python train.py --num_hidden_layers=13 --hidden_size=128 --num_attention_heads=2 --num_key_value_heads=1 --head_dim=64 --intermediate_size=320 --vocab_size=3271 --hidden_act="swiglu" --norm="layernorm" --norm_place="pre" --norm_eps=1e-05 --positions="rope" --rope_theta=10000.0 --rope_fraction=1.0 --qk_norm=true --attn_scale=0.125 --bias="none" --tie_word_embeddings=false --parallel_block=false --init="uniform" --init_std_qkv=0.0461 --init_std_o=0.00905 --init_std_up=0.0461 --init_std_down=0.00572 --optimizer="cautious_adamw" --learning_rate=0.00251 --lr_mult_qkv=0.7 --beta1=0.9 --beta2=0.99 --lr_head=0.0052 --warmup_steps=312 --schedule="wsd" --decay_fraction=0.296 --decay_shape="linear" --final_lr_fraction=0.1 --batch_tokens=16384 --max_seq_len=512 --doc_mask=true --train_tokens=90170000 --max_steps=5504 --dataset="wikipedia_en"
Each number is 128 + 24 x the weight over its row's rms, rounded and kept within 0 to 255. Layers, rows and columns count from 0. Numbers have three digits each. The size before them is the row's rms in percent of the matrix's.

# layer 10 attention value, 64x128, rms 0.105, rows 59-63, columns 0-127
092:133105131095128126134140124110148085138131136116128103131133134132086117079140158116133094120112161131125127073135135176130140125152123160165138135108127116136151070143133112086120154135088168141104147122071138061151141140133093137113167168082140176151098122150122122094109139087094157091112104151103090130142093113103124173131107108141120135141128139128131133125164142133116124137174
098:100115100100119111146091139094149097137125117100130131173156097149176163143131109165137139144133161162124100102122111087134126148127121141120090119161143158125138115124134084110146100173107117112166175141144123149104120107117160148139117114099144114074139087097137148128107166087104144123151150142153137147078135108128100121095086069139176139126122147114146132119102134137131117160099
094:170140149117108144103165118131135129105164138121136145154159072134082169105128101147164096163126143144116094127199138164104094139109157143118116132105108095140159129088122118096116175170102114084112145108155129126149077113125159128117109135122172151107163120090134098132121105162126104093117151092121149098133116112143126125131127165119152160145144126107097140131134114131111152122158
108:090116157135172145123117120149107156112124171112140140114117117141156177144167109142118110133114129132122111099137142115124104145125096120110093142134168103107162114127113113134111092148091102132151142112171136155138144150145166126122086168091132126090098114151151142146142097122085202090091145111143138119085105116117133120161128147174132144141074153147142124172082153129110136124113
091:115097099102075135151128116149167086100088098091108158170103109110150140138116184104173104163128134152143100101120141083127120145141146156151122113148131119160157153166117119100139098146149093108136120170162136139093119147128132131127083094106150140101139136101116146166135119084134115125122149141113067118117142107159091138145111099104102133108124150104136123097164110130126146110133
# layer 10 attention output (transposed), 128x128, rms 0.146, rows 59-63,123-127, columns 0-127
101:137122115126096127153102110153141082127115122152123125137129133145074138153127127136096115155037117124119161133126140133129115136160094112116162140135103182124113096112132129112172148120172131131124133148167125117112112127094124158128115143160135139154132084124143125123112146178112098113125163109182127118148167142104121113159100120124177154147115102148067113128117107103143088174148
093:131151124155091081107110143123138120105134095089154140141113124140163148122123168165159092121141122150116131118176123097122100133164139161100117123137143111104105117121112140116101092170097160140124154135175145128118199136099145097067124126154147154136120134146129165119108135112102174165118108108108097141112140092127141158122138115125130115135087097124182114169104094159120147111123
111:139149117130123126142122137151118149154132127123152083086113163123119143129116176115132180094134134135181154154074094122144143128173107123153135144149133106107095081137124150125125159107167134139120112124129160097111127113103116117127151119150144119123100106155080104142103138118110119131103126170138131186113160130088153090157085100081138116111118117142115091145142155164097187132115
119:125144107135118102122113079124134151119154111071186104122137151149150090127133094134157111138111104141125122142172135074169136158139128117115176119153144126117140119118123122083131144141144167121151115119158132123174124117111184095091136098127122127104122095137078104109132146078087124139136141099162096161141175126114110099132127078131145156148140112165156135162131112145100127125141
092:130148113156124128139121197129112125175156121152131096117118134116145147113129175139124099144068112123128110140141079154121084106155118139141117109121157146117095147138117167117118084119120159126127118154132138069139136110126116150153128134183147171154132115145137120148082132131123133115117130117085163133119123082106197151161109125148137140117087128105139095123100162124145134076099
089:166092140107131122139148140119130110131103132172103115149134110110108093155118146119104124092036160125152133184086148132137145126105133095137144162186134157134139136126114146155161135115114136117151162099166125108121121114166092119112129112168071123116093161105150116135152128103100106118160125117168149140140154114093122123096120154130083098106133127113161108114132118146137120142160
102:110118134104092139142115133134110104156148139155156103143142105097097151149127131124096167148168140091108122157183102162139135117131138138113159128103157137109084144124128156084130100091149114172155116102149129153108116143152138170158137145131123085169098071104107099125107145143152135086127101144142113139160127143146128125126113112082159108132128119092108143078131163101147149167095
088:154102132089113124141103135120111118148100106122106142160115119098153120146123153128119120138177153113113166165160153136162103128124094101156132146093137106090116164108112115134112145105132131141153109121158107167148136119176126130123129104126113131131110164157116126152131130142116147139150119166158135168147096105081059122120105128084149067089149154112138147123062120123141183148135
091:111101139113097114131104117133101188130129132129129129126103166088151099141116137105159118110118161097122114103172125122149089077134115138147148101111154148115130178161090146099127069097157122160140101120101127155096114121149077149123118109101109129144093129136135115084153150118181139125129149131134128161149116130136121121129141128129160162148148139123145131086165142109206110154118
083:114113139132059115114110140115097131128142159147116112110148142123127122118137131123123125148162160081147142147181116171141085137129106112082142140126146120120081123111138123081116152113148103146133097136132100134100139141147115139109183157122145088186079130109124159110107111143157149109162122138148108165164146128130086138118138131107137108186145142103134137080111153090170159141115
# layer 10 MLP gate, 320x128, rms 0.162, rows 0-31, columns 0-127
100:143144115157156113180152124133155127142118161142122142112149175126102119147104115162156149129123125119154139086085137146097159131117068097125149092103125126117134142123114142119151123136122111116140098153141116120161078095097143153148171136086118127138127109087139168132081154116067120116156091156129098144107109162141145114095133139125151158159108086156153114136073139154111129132151
098:129159140144086178160139148121092114118098190170146114088125123126127127093105130133164128090163154115128106095093165132122101172154125128105094093103167121085150124148112086153148139118143183142134135137122117166151110117138132111150114120128119138128151100154116106095133104143093184116134087136095133143113108151147107129092118136108146111112115113129155118088132130128110169127087
104:102111119184127154140140107129130166110162167138181142076106134090143090153130148081100125143152149104150161086113171142143117136099160148147112126117073088170164156147070080144112111121202115119145109144140111131129149148112112118120108141105112128118124112142129111140121109106100124153120143120139140132133158109110128117093098154134124124141133134153108126140130178105110150116126
094:181133155133124147156127101125113108141144127120174114114085132098137110111119126129192145147128126112176126152124127132110146097139135106139110100134125151142118148111094105135083151168155128147126092180157139098120166143105107116120141120120125128143112140133156113083138099074108095091092130133159103138088137130159093136098099176153069142128146120141157116142104124150106174154104
106:112134119095106120130165122109143141111146134130139070093114147121144083140153118076105103142174154131177099118087140115165139133130087097144126154135078151107167132143122147109122161170155142126154099117127127115127126141123130092125173129106129112118141173105144140091111136086108143150136141126106136109147150133154165079135132131128076159119178109137122123141102167096078119118138
105:146169133113093120103134108163119134087145144119119113156159169132110074094120144092136140135151101137121098108146093148161183112120159118113131155088129109116098137109128126098136142134140163145130125139183141132080129134111123103094127144096135095169096103138097097107152151122161169145132152154121140120126137107155129101136110183139112141158179084115132155115106163159141121101117
095:115133148098085103145144078159155127143117110107158133109144092067128145149117140120138102156152129091137117107121113108121208129106159110142164140123131127144130136104154155156109122163121116119129133117161121141158140156117111096126146115120117123114118110137089142093127156060103153158151151144120140137126116117156125119088076100123127211126158127155109135147135151135081132125141
099:146109111143139169128129112131150091100098143139100084124115189148103101147143124124146114158122075125133166135165162154148135098150079145167167116111114114101119149085089154096133104147113122098143121123129097099149130140138139153106182157126155120120113149129091119123097142102143097114090176104117120159163167120129142110156102122112129156135114112132090185109128108131142129132144
099:140138126140142125096117131154129138115155099110174118144120107069118120153117149128115162113145135157143142104134162123153137131113076127171139159090146132132155123112112188111143153124149131103108147189109114160192094078080126160129132135141121123137144144101139067098095136103092196137129159138149097125129117145144151101118125143111104114118143105126136133132125160138113102150112
099:135139119110136150180100096129149143120134109121122116126119144127148123073157134136145090145144131150083143139125157158143084112134115098119116109137126121098114117117093136138094127123099139129100151114147160058149129100110082141124109142121104104122102099129110124118102165136151131172120167093162094135162108168170118093175097132169117159143149160158110183144169147127118130115143
104:131104123106110136127105133119169083131139127136118118115123128163113159142141129102132136160162151119137113109091107125116126142153129101119091150106126116130108089164113132122125159147150115158152096153105081139162127138083189094163146140079113105128099135099122136130141101119133160129101097182121170157098171102099096131121139139188150119071113138137108116099131153117147167151101
092:121122124147140153126120102107164154104150100110147143075119136131114135125131096166119135131143089101106175103083145096142150120117125136126068129140136108111148137127144131134084160092124108088097125134100133131153128155145122134130145105086140125161108139163124066079086117106124144136141122128151158086103148144166187115163150131118137144143095126161157125131115162113080168134109
100:158161144137139151098142140124081163142128109121137095118143125126164077081102163136141126149152159105112079108149123127102118146116106094118139111129106127151020114116142137138098153132138164130150105144165132148146135139125109135120150165152089093108117102113140110155115126124171133085134110150155151148142132138138138112137082143096133174086151116138131099136109142118129140148098
108:106111136092123132179103121129107135132138149108100113141144107140123137096135133104137121153150106100154161168079121109127104103128099098112131178128117148134158127124119130084149143166087116140167096109112123128141101143111154115099103165080092108149108131129140101098138096110102114168131121183159180142149159124155149108124123119169140121169095139149138136093079171110141124158138
098:163126150118143133148116100135116130112091137128115113144131105114163135117110114150107200138146197094109142131139147142146107106176100116116114145124161083105114105118123149101132152139127112149125106072164115093111111103122122112101179136124115121171058074156122141123147126131114142141139123130187080162143162122120136132142145120106124133138163132144151143102117164100137122158121
084:104151149165138141134131104122110174093139100107175125156122120097082094127095104146074154148168143121114132128116126110122172133146155089170159102093134096111131107160168065142136103071138116109124157166158103100139093113129139142139104099108149100143122153167139133117152098136155107136146109121119120143169143157157128109112112152133133155085100130123123114127159126127132141116115
098:149117136124098151152110119123127147120132074115164116118144107099143115126075131081157130150142104117148110139105124120135110098147097073135167126134123125129137081178086152124146158122194129120159128125149145081122093114140153113119140123132143102122119081108156092121143118112097135090143168140144104147140186152148111091162108119162157132143133136143095122114127130131094166162154
099:137136129109143144116150095118162117101143128123143131160166139137125158109130161162124155166173151115138120110050110152124147096121150081133122122088142130123075178134128131147125112133121197103099093147114119117136097077103129163159125099163144126141120139118094121134130137144118129101115153097112109139098137178128135108121141128143103163123083149142160160115172104131128124169119
106:127145112139102179132095101154124077132101141118103106102164138132145169127160128094101154156133162129119092151125089110135108132160119126138118106144133095170120120123099118124139117163121134139102097158110129121123125093130146141155108162124120123120126084134136082097117103145137149117168099160124120145064185116143132124124157104131126140137097173122120190095096128162130141179162
097:112152102125108130145119074111124106119152120106098126109137131087169099168118091130093163148125124125108130110120156084176134092133075120140153097152132148139113132130147099112103167116106191121118117109138123140144124120146106133130122121184145148132121087139115107123143091142070144134153103129146167109123139110140154083148124150106137138147165125135124140133156102065105166128173
111:103124157106108120146109113102135149114108127089107138139109159116150122088115145101139139184195144127164160109092114104137140124103110057107123134169129135127136136166088101122097126134133109155117112125097137131167124139124117121159155141139127098141144145106157118120143095085129107154163110155133136154091170146134121091131114151151054168136133151113114132155120148173150139114120
095:115107170128111106142129135112129127137151136165115088107101119083116152125134110101139121160117108101130122135154129110145114171118153159105134099119139090096148129143140143063131171138135137166152092161146134114156144115130127132143153121032150141122127123085167126119100095125140131116173149125138163160121130133173131082107163146165110086148116109121124160105134129132112148154159
097:139102126163199151125155107124127138125132154138150142104131134101157122146154096136158105088146112079129125127118114113088107122121098125172129126146085115141135121102096123099141135160102141106187148127143105102116172143123124158108118126137111114165088135107125109114106044103088155080101147158146099118156142117117122142130151150149129158128134107155136111119127149126106185119112
098:119139099119127184120110116161134152126109139123161134129150129068189125102118116129155113091138140100169144133166136156155116119134134145122104117127113131117144112147138086125138115175084119134104151129157120138139135079128146091114119123090134102160114127129124087115118071109154166109146136128130096157118104115190143146104083117113169142170144131114164106084141157112125139087137
110:140108118112114123122095102124170115115147142127133097096179112146165065118120174102136101123170113122151114117111190147126129152162147101171134141073119114153122129120119127130083117132130141135157182150141158116102103115139109101174149108119128118133115126141127090094115154120157136111104135108147194142124115113152163123092116102099114156160154157119096108100142136140114119096144
101:115113123178116162123161103083142142148122176127138099141133107131123076135124135105090133139139090116114089105149146139111118118082093152125166133097109108134123136156160137127149159153150130096138151130140128174101145134091156131165141147127100077172141127109094146125110112076092113100130092125160102119160101172174160096095118136162116134117132154128142112142125095121099131134135
094:095147103106152117156140122157164116114111150135088119158129055104118124118138136142110176195136103096147163129073143154103132106105113133119087172112089110113124120149130131136162155160110093149140132124136093122085085136096111137152120129125102125130129100179098157095122134142118161130111134130145153136126151158125147117104144133097097125109118129159136182134147136146084126155139
098:122164105107133156127122073196154151133162074127118132123124143092101099102113129149084111152136141119110125116135188184084081096158117145114161116109113139132126116156128089137109172131126155135123131126109100119172157135144117141144098114131075134113118125110112135115142123130103118081118084144131151164130140138119095129142090115121091177130143106125118123114165155137111151129117
094:161131120162145145178135119123137111164160156135120089136133117144151106151114127116132096161146105134140122115129109097124125081148146105094125106138129147138138128126114157135168107126145146123137138141125099097118119118107167084119154140129142047159121120157105107138143069103126164147127134119180183144087160124189164142162099142128152139143133122152075122103122159148131102139140
095:132097120151137115161114079129076096097136106138139115108081121107153137134122150117144156147163137109128124059131110129130114097159111120142143112114145128157118129130125147103088130143158141183103121122153128125132126145099150156108157129111069099159110088113100115130064102162121124106171132171138127125147128125113136176156117087105120129181143145126128162105123158130118164134094
098:133097082107125112120128159072131139097163104127106103149129123111128103124128162137130133138141128098125151093152116122100130125153138125174141142096090136188152112162102167121116125109102142148109108171123128106115105195120154144158144135131118112179133137073116094110105148156130167127118142104149181120114134144153136131153144121099113146122129182171077105129114126143121129169118
102:115093085134128157122160122170146115128186102122149151120134147156175112133112169100094153131151130131130122118138111116133118149122135115078156093130142127144130130146104172160119137125139110146127137148109144119150089131122138137183083142104136092103090127128132056140094171122117070138081154137120154171107137139135137137105162116142100109119109102162111185136105121142119115140130
# layer 10 MLP up, 320x128, rms 0.152, rows 0-30, columns 0-127
100:125113159120150147136116175151107134147168139095129167186140148119117146121161160053094127146141163113085153124154120079124130120131128126091121144141138116109126124172126159137115134111144114144094087101100127145143131136133118080122112136124131117116085172177116117118118133113155117092122128132152126124152122114082141189113120123138106116093132128167106090124187108138132153158119
094:143126110116184135115116108109112148102117129126180143136139081107131095107137151159147136170107144143113149098135107135097099084153093136150153123105111140125151099116167108120093130153153107130123157119154147116153130163127115140183117123126145146132136088141163141147156121066123098117062088147143140114092141144141112122101143098107164140172143084131093113117103124128145107160153
092:144087098105170136153137106093112104129102153144106135117079125158111174094129054148139158134136111156107176146093127109101126105141102127109115081115172162121161158130157148147110106121107142121098131141081148159147143164111089146116133084127171149112107145134089098131125138148110119115136129127134115150101139170139129123143127077130103153112116155137147119145085124119111156131117
095:072172110130084136127122150170160136115168129175096136135199128144166120089107077136101076121146118101138132135083103137174112140094114146112133131132120126149145108126108152127164129147123122090116144131150123105123127067152155139117148116159109123144137152124097125152095098159182170120104092102119122117135095089129130114106151133137105099129146102126110146120131134121146118111120
102:103145144096105106129164133143117143133136145099142097109076164112148134116162135090134146073133185188137155142096131141103130145142166103111098097124155118141123126161129122118113113144126122113128158134078112102118076153140090144155138083126162136090086112177117123117136132110156120130175137125077141121140112153167124139152149119145138157093128126140139143146133136158115125080156
101:145173107087113100113098142162139133127151073118098117107087151161156118149091119129122143123151115119122120139163128144140120091144168104093136102137124138135119142128101153144185110173074134113135099095101188116117120089133113167118095131106145109131139084159140121139107131116119146146124110134108099168150162122087122161077168149120168097130108130114147151127119109111145137143109
095:111123134162187061187150131113165080122146136122130133091144074104112163100125105068110106098129132120126160131125148120110065143123128141138122143104152095132147156117122154128109118156178081108105115113115131139159169146155158125129191131146136127108103114133121131144144154122126102103123084157145158119137124116125142122111125133152146156145171136128145135103104141124104140127145
097:120165083137111098099115099089155107144112132127144099125131131094106160132179108117092104180124116159119081145121160119105130151125143098157156163096139116150105123148115124149182134103130125151156092159108110148140106124118120116072096128099115136151119144128112152107165175128105105113127122164147132138162141135166143130121120083164144128140120115151065164135101163107108120111121
098:097121154111131124108125104126119162140140146089151156106147131144150131111096123137089150120122125126128154113113161162088095127156095121109183108145157129118125106156092128117100104123089127055159187104134092103122134105134110149068119168142117138165140140125125112161139100155130153102169124123160098136120135094122108127162124098108105135127183147122130134137094177138144150109111
095:138117134084132125147127166112112132153128135170130120145137171128119136121105116137070100154117116110128104142145144173115114099127097117146140100113098116131124100107106114107149168114124142125117109134131142127116129101102164182098120125111157142134138150132130157187117152129173129119183136154103121120158138154114138149127137104146154088082079181163126126078140074090173115119150
106:138117158132110127057117122155106135125180129115127129141130124098106166140104109156130102113124107134107110150103168110137168151141132157127148158106150125118175081113164115107132105125073127140116114161140095140138105137092124124163122141144134160166126132101113145113126129139127158085104116121129139146149113164155124127123109096187146153116093081065093155095160150097126143153127
097:092109120088095141129110122153151093108110101147151106130088157156144118182108091129102126146148138127085128123165085136089186122154147147103136125146143141136110104130154164140102129129102152115102100137105079167146143131146127130092137152147122131142134134121088130160142163165152128146134167116117174123104085113123153119109093101141126116094104153118086120127109101089135144140177
103:108137078097126114134189103104115113135084147157135102096172107099111161103103142137128123116114119097128177128152131137106119151146148127143128104137101155162134112118139146124132139164108129153144116163120105142160154142149130128087138192109139112143125176189116201136115103122139126144144137129096151134137142150160095117142101096098129123132136085094143135096112112126073121136137
102:126119132122143106132141116121152136101138086119128103133106145141120081135102143090132147128119101148091109109168152097077114111120153121125088122108159118130115150163132151160142147082161127105128181103170137135154136133144132141098169109122134134156171161120119127136135122137153142075138173109180174109124135147168147132176135144121134104104161107106130128158094137113086130094076
104:135121150146103095135125142132084134142134129146104135144121139154159119139144149120121138138103133102111126105148115136161154105124098114129101113091111153141111108097135178086120096110169113160159077139154172116085161140106114105137152110142083157190085140164117162172172138153137136136092117170138127125129132143106115128168119156115161119078115133094154140150145118129148138080117
092:124082118096143141106125124125159109096109130180103132091133152132145117117145112135129102153139081165171130138145108117106116147129138127130103123164193135170129167151132101124114180118099137130151100142108083121111130132098094136122126162098125124135170152048134161115080142108154140098139085133161122130163132112085131130134135156131136150114129129096113165130146116138138144153163
104:122106105163091148120106098101136129108131163136142072126134152132114143131148089156156144184117079128096147119157152115135090121100138105151121139097093147115128152146095110135084163111125176125172135132132103122128103148133129120143126118160110125133108127137169137131117118172154129106164114130163156139126135086121169101139077138139134120134094165166107125160094123059109124117153
103:121132115125092127149117148151139099191140147157108157133087138121123143149126095109165091135113133095127136133133107153085132140150112081099123136150139125125181119129136140156127120129124137157136128164146127052100125153167099115126118131125151075167161101096133134077125114153131132141110098124109172093111165127157120172128132173132115128088106173123106151158130095146114126109135
105:109105125152094144112150106101145083121150118161126112210151144147088126111128163111109111129129122129062123159120138162113093087110121125142127106079060134140139142125091123132135151125150132137089125165163143105113145117117146162131128116147134152125147139149136128133126165182134087101191155129105127144133128136123154128125130151116178144112139121137108103111140102157086127155123
099:115097130086172117111083120139109106111137098100114163159116130128134149157124162155125135104129115144126132116125102142131134145128122128121127120135118149061128131080123115109110151176093093133093106135098124155121119108109139125170148195182145146163159098150139065138125109152114121132129109146121145106113139172151100114089178134130153150109177133108123131138132146126168134126172
114:136179115104137142109124092123179124090106083067105115161070179140130129131126124126082157163122182122144117130118123119124153141100094147135127182093132142085116117121135130122117112116113071141127116090154129171137101154112138112120166149136139110132133122117130127149151137123117094152126198135136147140104116110145115121096096105142105154137088126120108141155117148141148116161145
093:115152102143125136128143177148155139156109121118155117140131141108162170116136155121147114145135098146141142089101114117125152142140128089140103137070175135105139152095120086134112149135125122088121106122095115096105067125145155113134086129150153093158127103131135136125150128162115125062108142096099133133112144105097084111136166153168157146134066124149128147159091125100119139097137
100:109114084125124146132103134088126121161136111145122102134101139122132111160144111146108136173111134176127128176137177129164121117115130147107156091122127157139107103169124127126134139118116119156065116114158091157159095088064152112133140170127090165138164137120142130126147162157166091151138108114112118148114100130110161176125171109105157103103118113159144150134135132147119089136135
095:106144160096163134099170108142151138113142148105174181094153109107134146128087058175135102149130152117158146126125115130151150151122134121129135097116149128137115110133135097144126139121110129121120159103126142133175104162123126153122089095069137109117149132109157118101157113142141132120130123137107122179143110117170086142071141091136149117134115140106114154135134172126129151064108
107:139129152159132126122129115106128172159139133133123161127126126138091157092119162146112106104124154120136064147160095158118130150190101142132096108146126117100126111126111168109130132132131149084140148060095129142128101125130121129087172149138124162151167102120086131167122064102130108140090127150108128144066144115117109142177142141126142127148135122127145115136122167093156123122103
097:176110145136130126154149115132128107128146104124135146073115118143145177142159126153127130153103188133128197196166095119122099132117119145147102138139140097112154115138112099078126176125169055129132083125097142140124112087115112092112169173128126136093156104135124115120099132146128108140139139097138123106138108108148125146110117113156110113118112146148109148116110150119125145128151
096:120160171146100134092095100117160122144105156079121101115140080115169136160155127106103156122125134094158143121132146137117150152111085148150114112151119067114108117143135130127133091122082096131117099151145137155142151123154091157127120166114137130093116129120149116138132150128097111143123153188101071157172083130118147127089130102129125130127133118105121150165165138171155113124105
093:117081184135080099110112148129101113145133141155093163118131095119167113091149160147180137102131100104151167161113135118114112134137166124134107136110120165136180150149096154143128136115141088137158138111159149165150156144115136118153117126126140136119085111095125087126104121128127103124140122122133126118152107112106169133159151158091099096130092140159109093151095160083149130157118
098:167128124163114143141137147171163100145165136086122166122094111145107192153170150098138069136123128138129128112116117081146145094147111153111123101092118139135133132119134155130132071129157127125115134133138108112138126169131116116125100133145152137064105135131124086128151119124143133125168117140083134107107107133137182163139128065148153138140132102128098066121157129127107115135131
091:128104143092113139151175173145192138133095115152098164141125149113122082143105140128099093109125120168147131164122088117138149136131159100120137120125091118116135120156093123113160120152118119106176138172140111125146137124125125125178145146129129109081117122140142115122193172101135108085097155111158141162116117113169129068116131153105106140130116138114123090119137118135132111169158
092:138101158145076154127090129096066073134108147123189124150091131135098143135111142164081163125131144135071130131119159117130131108134123108153126130107151143150127137118157121145125114113109141104119089144135130156131142116144137115136148100164155110133156147158159099178142113153135086107111104107163148097110115159124141096145145111166112190094123155130126095143108145106138143129153
# layer 10 MLP down (transposed), 320x128, rms 0.148, rows 0-30, columns 0-127
099:107088130093114137134155138071163121157127126129157143169142150149119141090143178132132093141099156120132164106142131129080112113116125154132181138101126124149106149113160144106088138164186166112114155114098143135129156100145160083122096102140128149157106094122164122148109154120139084136136098126122112135115097102133143098177117092122143137095097122136126127121125160122092163101134
097:134108117072126154092097116111157142114146155126125141193090136146133135138166160105099123118088088151173151162118133121082121090100112154102131129149157151157153122127118160140140112127156080144116124100120106090115129129113128126143138126117131143131105110123124176132090183150125173165133079177091120121136130132166131120104141132092109113119130086094101121131128144143147145158140
095:137121122124121119136144141158135117143141123122156089100122103098125113137141118129087116105102142098142126114101133123140121117130167112116070122102144127108182095165108121084124149149108130123137184142099114152094105121118150126168138128119054085143199138143109136142153115116143125132107134143140131190134119162128158130139107147129119118171126094163087106150133144123097180104168
098:173142102131136144145105129102125136127115157098146129128129102089118081121117149128103118163223143112134110117080139104125145114122145140108122121156143049110120107140116151134134155165105138093130151137133115106155126126161134109099122159134098071120103128132116162179073134126124152124147152131115111133072138122141113125183114150119095106139124121131179140151120129129122121142133
107:152089113180092130137089137147138134131114154124121133117103155130091145103115122129181116109096087106149109130143142110148123117162152147136131148118121197124118123138112092137129103107107124151135078159111106174101124132118139149141126113155132153096126103158141118201076144186141141114131145108102114126153125129097130117142158097105181118097100153092134153125108125132154099149116
102:100120142117180113133098151131086103164157119169105132096114114132115146141115129093146139121175139128122113090136151100151147116134126115144121125148084092122148154117151127102157182118119111141115154135112151138113101103173140170191157170175165167104168116122110157123113129097133090095142132146125106103139125151117114106101108114128171096135139082121135144115117083114131119149100
098:129150113152157094149168180159127120103101167151121150149143136165122185113118102136101125142121112138113132137148093102137070111141114097129110136134129165121138164159118098103150120149146111129108141144107120146112131123138145140056131125106103115149134147150121101160093119130176130126090089126117095132128131165111099096167164139157149103142105104141177128122104073136116136152166
101:158134137130116139128109128125117169110162122094134156067116129150112133131129153115139117070188129142121165137082079114141112104137115117129124171140122140154132123118150139158120101109129127102135114122143149158137113137125096165141123109135102128154121161172159098137126126063114143127110121147187115200127117129087071127127152122158117107145082115155121104144144141095120136131090
098:167146170118089147108121117118109134113112112122053117105142111166094121095141129128136109119155100106109119139077119155109154165159159154111134112113171147118153161156100121147145160161139138193120094116177170136146133161141096132113121130109148123152122112142120160134074125102159148126125158143110111124102105108148092139160122130137079145110136089103096127161122117124137138133122
098:116150087102118099129154153151147127147141119155147156136132128184136130110140155132156123135091092175126101143124125079130121108125142148190085152118172181132148113141147113143092125118154132135147129134121129125081119140113102083133115105128136119141143097131166132170081097133153134083103106188144134113114138124111115126143103110123130121132101122140169109143146157122118094062158
104:110144152118101169113102072160150134167142075069094136097130145149154119126094169104119149157148134129090101107153122071089108098148118104124116169120127113124135139119131148116135144138128157111125143109161121137112124099159115194133150098100126137132133131123121103144122186135130123132089102143087168132164170128128111131102133155138107134129156093127155159099138134125146154100142
099:109101129123105156160127126140057096140154124146104110110118144167161127178091154107093117132199115102085137155125140181133119143119160137126122112128164114149108103080130147121111134146086170150137129157110119144132128127111114130094114134159107146132134111088110129139160115138140122124102129126126165151138154137119155089075060154146158115107124112151126122158121151111130157127113
102:142158069170160093128105129112138108092107142106147110121146086108105127113155099177121139154123161127129167138171158125126097132167157116115106127156090147139143162105132155144117100148123166115146125119117136080127103095126135128103145142135100148160096140161139182136105137141135143109106115104082151129122130115113123089150114100146130134129135140146164138131087116074177095107169
102:149122130132108120126114125124149189081141108171129130151150115102142140139123090126163154153150170128104127126127120125162082117110159113131139154095138160124100139187074126113153148116103089164141140096124126134112134125142142121136153156101120083122116111139150127097113112181112115135136127131123090089115107146137103146111147113102170148108071160130153133113098103100136182143177
103:143132126145150086157128153093084128166165114098077157151090117141088130156136138113103103165081122127120098136117129070131148129107122097139123175157119107132101138110117106167122090132114165132139137178139113097090138150110138133161120127124164153086161151130173132158143111149140137137130151129160121159105144116108138168108149127115114094129128125123131141165151116130069089133120
093:152104159129086124170099091126136096124115128120133101162137130096166110119116143084116098128168129128206127088136138125118123124087128123153128140143083122087141147150145115138121166139114146166126098172148061148119138153122153140167119129132131152111090122116113120161141121140155165138107110145176106121146139134133140122121128151113116155110097107134070132103122103110131165147078
097:128093119129072125124116106108153143120123165131091085127148151144124108122121118108152177177083090146135139092151143143139099120145132102110165146125123147106119132126101144141122138109121138169151142138117132088088108159124136110127170111130102112117132127167146113118108142149096155144111171140143146168174148108136110108130126114162143083138058133162104168116130142174075130139152
103:134095145131109118129124142156077118131140109124113141111106136158130143141120155104148071112240144167170124132105145117131139117137145095117116117112108096100083106132138170116126149140107144170143163129088099139132126116143089142120105141114128147114126126135136109158149124122084136136103152143160135145085131114147104140164121133159135128128114166077121130133181104142135154090107
102:078171143136095105121100139094151142177133124122116097133106135145105142115137156167143129093128125144154147144089151145107133073099114117095130114114131120139133069107094141157144125149143114169139152131125149063090137133129151152144137116119071142072141123152119149142155140151121107098079162150111122149123122158110145125105137146124150125149146135121111163139099173138134165133078
099:110060132088121107145149156127147132126092178109152156131114132162161149120130158123142087126110111099101122172156115074156076130144116111147153107120139141162136107168154126129166094173094088143145121145146131135143107134095115151176119132141154162122168109118108133125156120144089114154137100154114153082141104129100144132106142124131127148160123100084095135123123110098136110139123
112:136116112142139117136098151141150135165122090130160122165105133139145125175101148129140103171094119193103140174114156093162091150163119108129130132153128134120148142124114108109121127122081143136116176119098133124091062139118136143177103171099172111168154139135110095128096140131137124108097143104156122090135103115116105124122109114117131103155094137173102137116153106161154136125138
093:156132115142072150125169105103151141141143150126141103106134181157153128109143124081123136111093120100137106112166122145128131138147177109118136113125144164144159140094127100107109156187157112092118095164160135088139110119153135090111114125136130116118125095143121118116086136071117146092130122098100124119151164143157107085100122133161130143148170118147130135160158137098080135149147
101:135120166160151096090121151135099110151167142121108119153098130143120139132134106116127169124188129147110167163132168091093143145084146111139144109150111121134124157125109109123132114155099123170141128140111154078150120115090128163107096113154088183124129121153084115144131140140106094091071115118098152165123161131122112117106160150133125123111070141121175143122148140126104120125111
093:122114117081141112185118142110153102137106108156117113163117137167083118139131131128114118145147122095095112126118127140102146112124101143172154145145110114155087161138129137121128129138136086136128125107126178148120113146139133175089164174170178132122154134123154114094094132116138131151156159180117119091103163098131112103142151133118085104121092126161112130138087112098150077158128
102:134128207106145129120127127114151148121116116123118135077152129111132137148068126168114144136179129115134132136111143189131143122106129105112109117110142102122157114116082150106132129099112155129156118135145055099140095144131094139123135121145110113117166120112169151162174157174136136157119098115105111122067161157128144128155103116084091117132141124143145128133128118150125151087134
102:122071129119137089134167136142154137165127112117146099122149147172070157125124142135137119102070182108152166109135121110131120081116158109179099110125094146128100119155147136120115157078159131119136129163140131139154166108122148133126143181115110146142133087154107102120145137115126094084128136147155135064133111133140115104118094131136093143110138154114152133132136122106125087101142
096:153105148094149125140083126204146119162133112118129093109099148104160148168168168092121149165093136141077148143162141139165116134117132111131098148133159128102129128105130145101092111141107122080140150155139115115113163092142128154137150133093134163094114135112136107153094119107145165086095106084128167137143132114115184117116140112110119111148118154120156112137130149133111157142125
090:116105125113172136114070126155125146101154117116112176140169158111091144136145111142139120088157132124113142115122135154135182170108127131118117108143109139106090097130103128142116095127132110152192167118070092113135097171070118106165118148100097110151136162114130127129083144136110103123113157124131150124140107122141095107148121156121160101121100130156143157125146126155149176123140
097:109129147110130074113089116166121122147111132111130160116120120138136130091135140148134074129072109149105120090105150117115111127138142124133135124079114193147138095122166156165125138134164054125139132175120098125135173158087125142105124128128117149126142129156142100110144191134138113156166129133135133096118112148080126150101174095142142146120093145133142152144099127127099118130119
093:114137090166123133146085069140087079135118124125141132135099115112150131155117118121168181117162110114104115078174121099147131122143100145131137129114158098156126112108154143118074123142152145157103127124167134122144122127142142116106103126102090129206120089122107142160092119179127121115179110174097124118126123126136112159135149113119129128154164136128124151118110138122162161114106
097:109118170098106126128110145167117120133114129156140151124125150127162149143129121142074114170182124147070121154104108099178103146120111167138126193111083139103116086127111158117098134145129140089169135120122167138142162094127103142120131111091125146138119132145175105105126101116109131099089159172171114128127138114107113147162119139148088165114127128149125119115109133137105147094140